{"n_layer": 18, "d_model": 96, "n_head": 2, "n_kv_head": 2, "head_dim": 32, "d_mlp": 256, "vocab_size": 2048, "activation": "swiglu", "norm": "rmsnorm", "norm_place": "pre", "norm_eps": 1e-05, "positions": "rope", "rope_base": 10000.0, "rope_fraction": 1.0, "qk_norm": false, "attn_scale": 0.177, "bias": "none", "tie_embeddings": false, "parallel_block": false, "init": "uniform", "init_std_qkv": 0.0609, "init_std_o": 0.0124, "init_std_up": 0.0609, "init_std_down": 0.00621, "init_out_by_depth": true, "optimizer": "soap_variant", "lr": 0.00552, "lr_mult_qkv": 0.5, "beta1": 0.95, "beta2": 0.99, "lr_head": 0.00948, "grad_clip": 0.5, "warmup_steps": 200, "schedule": "wsd", "decay_fraction": 0.288, "decay_shape": "linear", "final_lr_fraction": 0.1, "batch_tokens": [16384, 32768, 49152], "seq_len": 512, "doc_mask": false, "z_loss": 0.0001, "train_tokens": 132900000, "steps": 4607, "dataset": "wikipedia_en"}
Each number is 500 + 25 x the weight over the matrix's rms, rounded and kept within 0 to 999. Layers, rows and columns count from 0. Numbers have three digits each.

# layer 5 attention value, 64x96, rms 0.089, rows 0-63, columns 0-95
511508526526499488504522492485499501514471505509489513536510530519505472537492486479502468515489499498469526520469498526526520492495505486479500482476491523513482530477534520493526494506508495531511471500517505498513468491485487491488475544494491460477522529521524506485518499478512510505
461522481479510501483493490511515511530509473500466504508513505464492502497489479506507477499506483493486490497496508514531535493530503493494519529454524508540512499498499509463520508470496489524452480493520470496541493494502500528502503520488453509465501486526525514497489515480480492481
522502519482516539515465512521452477489508475489455545442527498483532531528506513512493520495550439492533465497494467521507486481482452497543528514538467470496495486486517484533497497478517541506503484479510497525460596494527533512505501446480520527527491457522502533466516498538485474467
504504507485479505492482493463482486485523500491498552525514480479479525530504473475458471480508507524517474456493544512498514488521485519497509467496526533510489504455529482495505476522478504525493503477507504507508507471551465532524538511505546494514500480526472531507508500481515471466
490531508479536520539480473520500519460479510508512487492496514468503512522536507503514505481482513517510519538519519501519455492531503502488529491566476452518543478485489510545504499486524492478489484529461531493475507517481543506519473469490486523498477493481480494467517533517498474512
514484539474509511507491525527499506475487498482504478506476517490470477548520488467511516492499468520529478473496511509513466507497487506493465507505506518507490491527504530487509489529508471489466511538488481507508519492494509528525503530500491481487557512505506538509511540465502489495
502463535532487477519470456494523508501508496532478434471481467482524518473520495508488528502467509464498511527541472533505438470453488499506487502457489491543472476516483503494535515463497455486504481494518469523526432488449487517547494475475454502498520500500549511520479523511504503517
504508526491497477518477509556504486473505483498480491502477487514480496515518509496529485501512508508477481499486535524510469505488503481503512502533488526517525479538486523493527517492477485504471493520515482497531515473496497504531481532494518492469501487475497500514508521446470485503
531501435528481474519488481521495471462547518493500519476458494484472493464507485498470499470489495511507482502513490499466529485503496490510520481516493523521493520497483475501493505519477488468524503507501481536470503476486497497513520523499484508487522484503506490467509498496525477475
530515496510481520475489541488499480469496501514509480525476499510479528499511529480511508484518484463504559525513517465505527501469492500459477495493525514493527521491508517499545497503515510471521514519477480499502499499500475473491521550472504474496502525482507543524495481512498494521
536498450509490492494523528534500521498497485530496493520536494475480536571506477452486470477501489529502489478519528522498546512484519505540497494477495490498453509484478488484483495523494489482520481501478481498472560503489497539490534517519526491517496516500502509510532491498493478515
512521498518516502492462473461504504497509491492538529481479498519516488498511514492500482469501510510495511501526518481517453507511514495475482493471516554489519484517494482521514526470507523464498508517469502526512480471500490501474479452538514526512485468505502478520476499519521483505
510451505451473516509484490477530501505523493494463508500560460512500510520459467512507535508535505474487468473468470483486509499517504498499479465485451491498490511464517508501479490494550458487548508515539492461493501498478455549521541484506475480499438480525527511484507548517517498482
538476519530510555475471501472485518485508509490479474491475477504506522461499505493514515530514515493512526498502486464527508510479487490482506507516479484522474508507522499507494491489535507481495496476508478522515479469488473483470534496513513538535497468480540513512480507529513513478
487485495487509493498486510476505507531511464492481514452514505510529498501503504499518526485470522469448497469531514497498495528470533509486482504488498494465504526530482485514497499505484479455514515507498513513518505469456508518533518475497484528475473500511498505519490524539496497504
513544525459490501476457520511492501510481502460469482511512507478510526538509489549535498526486480479491491473472461478534510493484532525537475543503504469456484499500511507535530483473528495486494495529509484499538478487487502537507513528499491473476497531502522525478517513471515520497
494497485501501482478461494460508485490536480489500500508488491480537513488497522511495507497503501482472508471471547504518505517493483485521513511491528505501514492490502488494510482483520514514538493553479519484435493558460509477489488487493504533540491462499534519473545492541534494461
505506507520522498496492510519525479517510522513479458504509486481478484502504529527475531528486494487489532504517474536512507494521496535490469498480468505489498470515464489467506473494505479522501481524486492501491477504492503454534506509499478510487512538494510498519509491486534487478
470473472471511497523511502520469505499500487490488477467469538536457493522521465451487520484500469513482494523498498473490477498482498468495503478521520523522459504506496530504493510509493500494490476496508528499465516478535498474515487486500482519485487454471510521506535527497479490508
534515477519497502499508524454505512488506494486473509507506494484459527513514515485501496509502487519465472515509522514483525524511490480526481516462495510505486485503481501479514511537525516530523541501500505517499526536500499499506482562484523498497502515543472483520483488520469485493
461480476517497492506507505518483515476503497510523493479509479525496499500478496503502492479519487518506475496499532516534490506486473509502510490504514507522509478510504494509521481486516491524503433497495501511484504514540485504483478504497501506515492521532509530478509520510494509494
529488500519466484508507522500474487491518471505490503524534451528505535533494510489441514459519492485537506476502491487497497487470472532502498471515471528518471487513508469490471523485512495510558502490511483462479524430494483551506547460504512494500493514515516503530500510487513496469
517477464482479477501521493493486506490522455465500495523453525497443496535532462493457540490465435536495470527539533490518500475503493515537538555519518528502454490533467497490509534511478519486522514459509427505502502526482517536511483515530499498554535519541554541490504506484543473496
506492476489482498526475492531473458524523523493479483525512490514478547528502501519468528510537472493492507465509506521526504489480515491527488494480490488479472520490496486502494513508461507517503498490499458516512523517496515491532497499510522488507500501505497523500543504492480511492
503475492497474519496509516499499456488491527511467514515521517507517494521504503464544456515521511470531495505474517475507498482504501499515539519507486510552461510499488514495498503475503516484518492508511465503512537505508476495490477481514496483546503473506540500501495496551493486471
482510525508514511485475506445480520535503482509512521487496511479494506476489488520506436494512500474477492506498500512497503513514504490466467501540513503488528461479506503494526512472545494454507501496523484497477451472475509480507509482441500550513532456509536476505503505473524518495
447519535508517512466473524503508455528467491547532512469495538514468478494524538508528476525488468482510515536544482469473524532511540495474500512495486499514526499536474507494513514487513499489511507480525536548522510453548492491474507461480496502471487497494500502481457491514492508526
500486483496548508456473475511524525517536504511502516475472502508474487487465495464473485491496491522504488526508477524503499481524468526494514489475463488478507499493507502519490508538482526456488483516498470496499533479527483520519483486520501507523474485483524495474486511516509468500
502493499491458507481482524472487492524520500513467528489483495503519516480518523537498496527489488465461485483487490482498515513502512514507496476480481508487492506476520494508511481491527516524515513499531519534512550504549487474533505484513496514514509444484499488504539525518520517513
486505499510489534500505521472446506446487491516501522504492504487490512478496474514490509455501497487488472490519514522503517495478500512473470527532497520475501494485510506533490498493489515510506487502526513526513503513517488519468490475477527505531464490501502460469508508521508528519
518486501486486471479519500502541481544499472489527507505501486484481510487527512488519493492519490501464502513467481486504490475510515495475484469487535506503466513497523500504526524496493509499477522448503464475501489480484476507510506514497477510501502493508510487516510503457497504510
513536546530487471492524485487520483546479509507502532530483528550508516539489553490523499530468452527505495477519500504498512495480479521482497490481504478515485534513480478494487497530494498541476497502489506528523492500514494475499506523536544477525490512532464545495495482487491504538
484486532502504496492498520462492490503533525458533513492496522447550502432473481492484485470457567483526547469495533517542534504520503518480471544451530459459544541495519509518536495496486487529436509519434475506521470533464470448487481478510497485467482500514466498480500483502500523489
516521475533517483512457497479503465471522542503554473458459446495480514444486513527434507507514511506515528517505525534492486538469518522494522479504504522520515450478506492435469526534508493574489512501512479491459481503500489471516543499460481514532510462498470483457501471497491485487
484510542503497492502501505469467504511506514482515506478510512477536441501506506536472484516507512515511444477478512549482478455476473506544484467496536518480524467485461463529498474519531474465452498506558493538519478480518529518519498512495497497493527463511451480512513512522515444513
534556531494521547509460437514476483466495507499499521472497464507449528469474470466493501451522532475491476521497522435465450503480508498466465473458499492544514491509515509514518465460497500542415498547515507500517485465569503538503507513510534534490485487504486586513554513488485487525
492507461486549446509508442542511498504525523486464516496513530476501452541468470483516486488505542536493468467470472553479505485503479494534519502495493485504519533488500527537511509558451462499550475584501493494460528498529509529485480467487506483481533512488472509504515508501520508495
554528513503519484485481487481516513537564494512466448485455484495492541480481473549495468477521493529500491491530497506505517475494482544489522466462494528487503499488518499488491523471529460528512502451490476528518503476513487507469521505472496485490483464497468502484510486512474483523
515517492510519541460469478506466550462503518491515526496475489525537486515492458483493465454503545492468520506500503557489500462531541494464501506466483526484510501471539506544531551471473477482477512494495505497440503535540518561502523553463535520504438509491505533479519519508512473493
490508514521537533480474458492538531524485508456524511460470529477534478521547479522466496497450507496519503496502488494505470510431529513532534489488483492501478452499511505528501482497532541444484500442480534528545508502480501520496460498489517492500499472503486523511522524501540536492
506506501542463502519508518474491463513474473464532508504517519529473486474534535541445538506500470473521471519551503475495531500455528519485488514493527490493526476499488438522516474528497493541556525495492491500478501489488482489537508522521536479437525536546495516529474469510508504547
537481520500464504424505485438486457465449465474502506504532548507472538443501459482482471532544497442507529538489521434523496516484526531470505444548506556498504524498493525544517476461530517478508475487536500424488441477504480503485508491482466497483482520542516489481457521492500487486
515544527496510527490480525499487491465507451510518498530517497495425479504512481500554495513534500501437487534497477465507498517487526476464480507505507437471523530508496494487500522484524531509520512494548534483486503487495507524382539525533452505484520563545519485462461464479476536550
536506509474498557492469496509532527543565464479477456490480531501504527486495510436463434514438479477502495536504503477500496490459508507518501486492467465579496495488493517493560515434467519505503531493498470524512501489534525499503507522490456509488509525475520550487527514528527488493
501455480476508511538550486559482526515481503488504521535501505506504486522550463518531478501514484545471479460487497457505509473569531477494539497569487493488516503502554505493504497521522462477530521496501529482503479517456534499477514474518445459488539504491486535503504566471506482510
485458495472498468506471466492544481498511496472508471508436508478472504513526512500507516492425480504503536542543468465461491487507531490548521473503491474521495509526478526520449528539477505467483500523481514488485499496504550462574503539510491492504467467430531505522507494472538465449
488468475465485445546501482546458511492503501489479508483488519553432517538480549507533495512496455471501522474476442527482535528478480492532521436474534532514465522463465471513560508560442508515509493470558525541486487434532434498544514479430509495508491436530521539469543549465494508449
483549445495487452497505487485511516516504523534475508517517493473519547535530549464471503512501534482502499477485495495461498526493580504503474467603497479474520477455461487491527487467491501493495510481496493467514477465513522511540503513520535481495469489518407520499560496495515455485
484497495503480534517491449524510489538468485469464579505533464464475504450511472521453497475509462491480460548489454424459505465505534526476500494513470450523464531494514517494499497496507501549506518527477505494515492497559527515558500461571509510462473503493559536478503488482512501556
489475570547477540483467492495524465488481492521529534523474439494502514495495473478498472533490518497481498512506501501502495497513529491507483486524467465484522493481505517531491468534535521484499497547503527480497504508531509543481504486556487506445469532510487554455510536568558478516
508527477518493537501483511514525503449497518495548488469473515547510523475460500468471453472533545507487551532540555440447417509521520488500508492488469507541502522538542557522483479494506491477404503526450528461491485520549516474461467484520493497491439462459444500526495509489468400499
529546531487468501462517533472463521493513490520483533481484481442490504463525491486536468469482527467475516557495507430514518502556474535490484465473539501505494484526489479567519537430529516498472493457532524535476502499499496488476566519490546517513523492495427503465565516452534513480
459448525535491519533512492459486499484464526486506519524490483451514483509466527515523545499529544515507527468509520458499507527465517447485518524530511489516521512478517544544478480531579514460477478546483510496491502468459474492464465520494481527468497432512485507501475523514508505507
496489493482508525484487493466485509522506458470509521476527488498459520470508482506475490524480476495495465537470463504468495543521511478496469496445505459461524514512521490471465481494505532498500538461485496458465516516524516524497530470509526497447492506512486531506521518509504476501
576434498494515472490479522479497528432498457529498481488518479494518493531545473458502509547492514486586489541577528555529481555491531499469486563450497546457515518521522461442481468541478515463516558471501440517496474479464495544501535512466485460471542522478504528534446512535544499491
506515475490486496451495461509505496483467525507480496495508502509479538468482510515523510517530490504470507505437483479553439470506489468490501521526507506519526480529518487481497489469491483517489495478527533470492481511493526509498499517526491505489539491458524565497484540495469545475
505507505504495536454459471527511507477558540443512479495541497494472468458519500523522503541458512503507522551547477566519545538521498454527550534453496482530520497484525518491534508476464548550516518498486519506475470504478490475489515490463537533480491534508517470524527420476535505449
540507493503571498496503481504506554485520477473465474506546502506433549519505497486485555535566426534471489510503501495471510505473484490535504475498503501495509484480506469494533474542552485515538508497509484483450486510499490540574509507513459471483482517517504543485510587483508449483
574542536506472499502491528515512502574446507466470491508533477478484479575537519469536495531535451528528469512513508470490497486480480563519492532524547477481507512459507485552476477530508476505528467514488471510517483463496510534492487463486480485482479522492529515494528559476442504500
488507483468484494473545514515488485493475513442486518534498486485506487496484494490474479483488540530517485514481517515503527490527488523507489494472494484430494580476496488564466499569466478555512533507514463492514525514455525511442486502532536483487469521482438486481544472528511469504
506491456468509478442497532458483506503518487532455510518504503493491492555524485488492486508504481521525504443517462469520562481516480500480503491502482513450586455479461468484549489481485489498499548442529485483492495518506508542505489467454489481482547478532465526460473456507476466481
485503516491535487530561493505477489482530486449502508498493543490485508520487547490542530498485531480486525525486518503475462508467481517454435459482499532482488519460511536500507506475479480549489491478480564506486451454527481483508536517471479513507515484490421497549511487458453460503
532477492470459489513515535448493545493485470496485485523518512514459502513443507432500466514512534522480504466511528494532524484497476537495462425551544535447491524480524501546511456544522513498550503560530535533485438487530506513478507501517477479511558495488503466504495525489441459537
532465470504549454493443491507527513525492484468489483525497474489526506521492542482519509484526489478487503457481513503531505525496502492501472511514500545485477489541469519492532512484490504523458493530500517496472485540483551497531478521520498540479519470531488504445520467488490514465